{
  "num_hidden_layers": 15,
  "vocab_size": 4096,
  "tie_word_embeddings": true,
  "init_std_qkv": 0.0442,
  "beta1": 0.9,
  "schedule": "wsd",
  "batch_tokens": 16384,
  "doc_mask": true,
  "train_tokens": 154400000
}
Each number is 128 + 32 x the weight over its row's rms, rounded and kept within 0 to 255. Layers, rows and columns count from 0. Numbers have three digits each. The size before them is the row's rms in percent of the matrix's.

# layer 3 MLP down (transposed), 512x128, rms 0.0627, rows 468-511, columns 64-127
093:066097160114112095160126102110071144131121113089125139166140172118117083128153166121123159193066133087131139134158118108122174200097090144142057095136135188133118202110067103113113146085207133
100:149135093190173197094126105093165120127079164134097182150088154102148123103143138096133122167122157134102129105128136163165103129111124119119127193120087089038065091129143152156198123149108149
085:092127132117134099149131126104132112175163194102090144126167162169134148110099037133157184142121126112132186120086157085108107120094124074141085113110145159120160141103171109126147113153137200
076:030121166113097159104114098134123140162118201156170126100098138096119131120112152112137128086067144139140094112096160148158140156129148077145145120133119131103090150082125113091161170104057179
079:123158140162127139072157142133139184098137155156111105136015131151101157135165101136140126129168091135113129118164146104101101133163161082153166106135083123105134100113058150089118104119127119
129:170130147160113157121142113161148130074102082111121117123163085159126123144125210178162085130082195124209202119117121090135076127216129113126107092156104131132133127142089089075117063191170099
070:035141120143147118117099099134126129181118134138140168102151100118119163077072112144177128170123143102147193143097147187106139177101144125115139116152173161136145139144115144027133105050187149
097:095153152096108108143102147087090117101098191164084087144115121131101082086147077139114138140124120158153163081204138083165110178217107135112105139156127155108128158073155121096142077151171123
130:118127114127126128139106154130115140071129158095162095143092101125126125139095139136128091095148078120096171207118103104122220135173147085157199084168176093145135135100126122107088187094154134
114:140131117107141102109124160110108126103113148157168091185118122127115105103154100131191133116136087124178078152076156131096122092124143103168090125194091184133134126138100136087081181120117140
093:082078174103125067183060085154103127074156120135090123130173102127092113135130106167131178101104120142123131152128113122077190176120111129170144095130170135191160151145152095108124097096068142
049:039106148125114173148158092108102156106120176062086149122127156159098117126124162089130151138120148133129110147090085111154190112150127120185135101126127131154124124102109089083146107098091153
091:117158145081123110156069110100124174148105093107137111140097108097135150059202126070103114107092080172141200076154152151106167159197126101151105094193189090105119134157138129100167127109130161
082:039143092126170136119125098175153167052120101136127126122130184109081112141167140130124116152159121158081137157106115073081143135126157121119117194097192112086130130124132128164156100140142094
163:135122163125120159144140152083123073209120109135179169153156143128118135151103129131140106131140128133193140148152130212081137124148127090133148078061114125172130084085170165171102095117204127
059:089147119188144117160166125142150128037154133139081178102140168173156141114128202090148156084143149137142116152043129115108158101111099162121112180078131126124141111147114069114116174098119113
079:114100144153155154098100120075095113142124080131159136110152102137133163100093134079184162200104153094129164148171111161068121145084094174095065124108107145161112152060078115165091066104145148
142:119094044129145130090123080125116172154174161161098146165127148139115159146120142116127100108109122101110148137055132161091104123044166120135125110165089133092154146105090123104149148116112125
101:153114205128101157165081118144158131155090141101124122171140137065130075109121125155159164121084101097102136171137088120136148146151117122131191126182108116095081091080155157121115122145084113
115:111169088188097140157116160082134131149129085120115137138115174132138106065048124171116152129135164100188129094174106155073164091092117158088096102143157128131147123151072145157097115093089104
093:092085126100138111198086141132103150105159142122152063137145106094087117112147105152125150122068121138114163086141119122125171172125105149169157100133147128172155164058120084127097110076110125
111:040088155159177135071128165123146079167091176095148198148130148135146138155113186162151128136101134083125133155119133154154117148065155100136113133097108130083103124155135069153107139116095161
056:050079201153105133111144080113131129154094154161070168162143159183076130157134171125137155148130165093123157123134117143108168160116153104082088141132138183102148157096106103083081097120190137
101:141125103128049100150142100105123111147139122136096134128097138097116115161114079173108133084124142128114147098151112093074064116109100099070221121136150153154160170098095119095059130115117150
084:086094081142173135121108139107104122111126144149057114094156126139120100172123113128130068186121143167089125172090142120120117136142135073125142057165129155137105161166112137065090169119171128
100:091094113160094119119126112072086187072106112131067184098080098124143081114198101152154104138082153094118079148128159168137147127100051137146132121077151199115162098115082127111110119136132095
069:097077196136088071133135138119108126141162062096090181129158110213168127179136103187146151123117107135118118202172191172133080147175141095110068113108127111141109117124138136146096130128163049
087:061105168139155120146134151131183109141122152113168123102121099145127148147122154097170146096127160153172141086101115138064069090058137224099108084090077189106067102158073157205085127095168161
076:078072150144107064150093135152103139104105188136127088154153130134084116036186124119152169162148135150143112148111105113177177176108212099146094118102114159129145126129134139104087105068131133
103:137140083145189101116141116076160118134130096139185121095169073140094164147188172138087106148100104152122129107122111125158116109152086145112084115153140128102116109131088214159122110124133159
090:123102195132131173114159169168086169108159149098078071072175126107076110126103175140118157078134091119108112137090111112183113124151112194074112090082142095105092126123133146147168096117121122
112:136133132163179141058129096137142126022162152136135168110195105160131161124121143144128101163125176176149124201141168119138079124145078154190123100122146114116145108115100169121130118122151099
118:139136158116138049122135079155167099127090160111124096107075150110145106109070126162142127184167136150120085112086121135124168173134147118154198107112123208125123156153128143154088112158125110
090:137140116146086094119103144087114111147106139163127063143088127112067095095129124154170145120058185163151116092137103125140141155146119133118042137198106135070094132120105131090143076131182139
048:040117111181165121114141096075138152062093129123104204066072130125119117102116198069122151124177152108118153161129113134144138127135114141113103145114118132052123157175125152165157191140151127
099:098134094107113067214088113116065095111146095105127077136120116112119113128160110143077115107107151147123108089104175091155054171119074199149170146184144125120153167143106142157096085104105127
106:119072156150134117115064116184154126139102120123082167163148148104144099115141135151160177121059136123126157118121123154119143208078135098134155127152124152130076109101156110138147102098094133
104:123066136131097106145084112150143143103098099116140142132210159146095086113095144085109147146114163052136159155109092133130194157068124091110110082131133160131155139151095114042137127071197123
120:096119176122171160086114109151152058178124117199163125139233122140136158104123140144103100141135131112126085075124144128035149138180126146080101167159150112147120091143125105114107108138178120
083:130140095133185162179132183120126139061163089195125093110117105167112172159167133165108118086174131102122158132150132096087135122147143121142140077136128162142134131088109165125144164058142155
089:091144135080132082178125106101195119101154147098070108167154137111141146113159079143149111128122121162146172094165114155072130145188123128137131086127145133141136117058120110084095072073086128
108:058073157074128144166085097092105201129120189150073068133143128067115108075175070145100139135111128168118168094168138126140171169138160120134097153122118087158147119029105094124146081161119154
102:083113150113124051161134133125155113160146118145080073081110180129138042131162099171173141148143130138098080176150142175101135118127125129048165111104132091102126127114108173153124116096153111
113:185131121159134069129090104134132158156120099102110057151141136115186110091136128085155113165156095137145146131132114150121229151143141089169089137148124114133112098127091143092135230193165156
# layer 3 MLP up, 512x128, rms 0.117, rows 469-511, columns 64-127
052:083119142068211118159162171115069133138187117128136090100146064136159095098143110135091105104128102125107132130183093134102134121203145148122133095122149171190197160144116104103091106117083153
095:086130124158159120119109129082160105157142148122137118133114125125099165081177072123165128079091150179167094183197135085136113124140169099113144131096174123161156077145117115130089066107118132
098:052073158060216113199105125073125146146131155142104077149148106115137086101188072159131135118127071107149102093170122154139155148167130107120109127117132107128117113127184081075134110151102169
100:033106151104177107166111136107146131118100098104131118145139100103110126106118066137139161131095137129128076142178125143091170137128209108128086103137101139151187140126126045084114096102148174
126:128163146102160112152104131073126177115145144202132102128110092118151065075152082159076123086118060159075142143132074082123112101161173105146123118182148143123113125137148127120139144107155131
098:073142166091242120182134136104133104148159090135125116106140105107097092116134064170141111105102105115115107125176126079121141138171126127124089095122142091129136113116178071090097104117127142
106:072126139069184105180109146071134089143161140151105116137128128109091100130133078134118109118134134181150090113175100092164119132171180133091071102157125050149120148109122079081094108133133154
116:127087139055164117147111112065156127121122135180115123144138090092131102137128095191124110090131160135105189123143081120118167104107102132127096099161099106125117118131170106101140157180112072
102:128103145108147127144124083079095151140110127204116144155131111139099116101151098187129138140146099147152096138166146133092073133133143127149129133128112202161090122110115109098131153135030107
076:058097129079179116183124130111103139128176090141109089102170114111145090158156128171107151121099092149082153114159069123136142151149146131151115082132157181165135128109160082131099109128112147
091:061115135081208102177125133097150128155139107148097090135155126101151104090178074154133088100112114160135134112185102103146189148177163102124091120127123100129125096099170096115093086158162152
105:096121138103185092179107107039158171162147103151144113111136093134108122101136077181105140120122162165155117107151103081145144112159181133087106097167115104150129148125141095097124098143126171
080:078117191082150165164097140102190106211146094087153103129122164086144123166038108160145165176132139135161160092104149116109115142149106194066166109110196129125154145085107037134103132138154143
136:100095060092163127152143126134113139119145165177119136120147090130133118073158096148078115136116109124074144119205081170089106117119135173162110161188068104149110138103146103155116147140048145
053:093116140054175128138150097120128109134112153152083111132105151113119104131134080103122057105136149120097113101216112080175089167152166148115122141148132082106133165078142115129116113138082120
097:079121138121185120181108144112101136154137112114085099141156102122078105150158075199117142122140098172136135101245073119136116117173136105120075154172147132125122098124144107122121159109104150
118:089126092151119157133106080100128107140150097153106069157077148093164142102167118116123102139114118138155117146126107094121164122136211081135094086149155133114166085120111115137115138090131109
102:063089156107193135180103123084116121153138128130087100124154118085113112128140097137127112135082118113119115104205103093142122160145160121133136115141121112160130101122176065112132119126140163
108:111145125142136147167109188069171085172127112095104078140125090096066098139168138165162120107136058192108088085112108153084112162131178163084118144164169128102169132111119148161130110121050149
079:083109109058196127177125117070119147139135130138088091128183097120137104114159095203095153108110117130154158110194071169154142146142138132161094140143143098142127113083130055078116113132091118
101:089057130081135138146127117126148140094138132151107158109148087139101092142136077159165152129111174140110103123157112142077133131184161206141059089108136130119131131143105101115145131147075180
099:051109176115204101209110133085123119176148084133116103129159092124119113109127068132128119130109084144124104115165121101144162151170171119123105127126101087129127108137155082098119126129128156
083:120117164125158106197117099101111148200123082095109110136162146098130115127141117177169159141104066159111095116110135133098142148107186108112203108176125109144177107082132073125127099105102098
105:070071177093211107185130168088134088149150075130141108126162106118100106118147066146131097115107112146095114130164134109163143137161190162121094099163117138133127147144163073127097140139153121
097:097078170138120109158139081127112200114115116112105147100081104108154125184189095176102140136073102078074081140111167136154129132145146146127126068168151145138176130104135113157104144176099103
080:034113116127152129194126147137159131133163092137147140133130095130111137113217098173139200125109126151145090128151101142113175106164156086098062105149152107153136124127104111159112114132139135
082:107085118085129126114136068083092164147089115108141187117088125140136104116077080100136126138085170147072061184191177101131111139172178208079098093116153163166147107110112076132142108109083182
105:070113152111221113184110162061131099194163123133118079113176129104123094102156089129126088127133100190157114102154104107138214164151162108119087107136120081129122129116134091121126117126129188
106:132138170080186113188129152115136147172124141146151081115139095111123105149148104166037104130127059132092096127189189166109128131117122175143114119155131126111119096120233132039136144145134127
100:084118155084209142157120137127116163110167100153150119112178127147124122147105084182134186086136044063098148115154141093100050106091114131125097118145172176140126137146186073145122144115110077
097:143151091093216113160122067048114162157171125143089078150104093133152075148155120166081164113127046146087093134162139112082050133129172056144117136174145140156122106159168106130119167099107123
087:050106088156157157159120170121137130139199091196134097104142096122107154117244034105093084111111161141149127075140123139122094137165078156094148165168121142127163120131158080130135151111149188
118:058104147110194119167120154069125102173152113126116108129169113116119108145139083147117100134121108142142118092197109090146145139191172152122068088130115074153130124124145050094140096109128147
051:029093163094184117188165141094119151164173145122155110123151095145082146123173115147130160110110117155099097096139134102124114177180156154138113087155142120168185132139146091138104120128102142
098:057120147102171124177132123069095119165160099108136144146169109111084122134121071180097101136086114142116124115155143049155158141187154167107086110168132095111178109118149123091080106130165156
089:062128168115189134201138116142083104127142118146124091113139138112087102157152112196123152129105094144114128131206097098137106153150164105141113138136126099157170089094173088102133133077128115
108:085115140085202107201131154114132130169168100167108083121146096124084093099122066149121120152132093124128121125172067084126186146176161136146089075139119102141132120109215072119118121153112151
101:123126140097147089148085111107160120165152130146163091144139097112168115078113119134069136109107152146125114119099075095126148116132174110103172118136153100167130124156135093146116146135156130
088:104074126106178140161121134100132181181149056148127117123151119121113129097162114175104169128127108108129164120136047165137160127139181115150100115160087113141130125122170124178133087154068141
086:065112148084197105193131134075181109199155124084107108135147143121087148119150092139117109123116117156134137135147106079161151162178183144125112132116181108158136142109140087132076130117132154
090:057079126104189156181130094060128143150132152103114122133138122108132110118135074105112111107090138162135133121215150082160140152148159134087126134133093060165124108090125097085139115101136157
100:095122216117147143151162122098136096174130107134093141109205122115115165143146096092154080148120180143161134120106135189166134134098139202148139122072094091139133168103124062136192130140098122
114:106117114092215120193128133087148112180134106168112106099140080133149147101154074169108120115100103120113103104213103078093203121158127127129072117140124089129153116118147106082129121153126133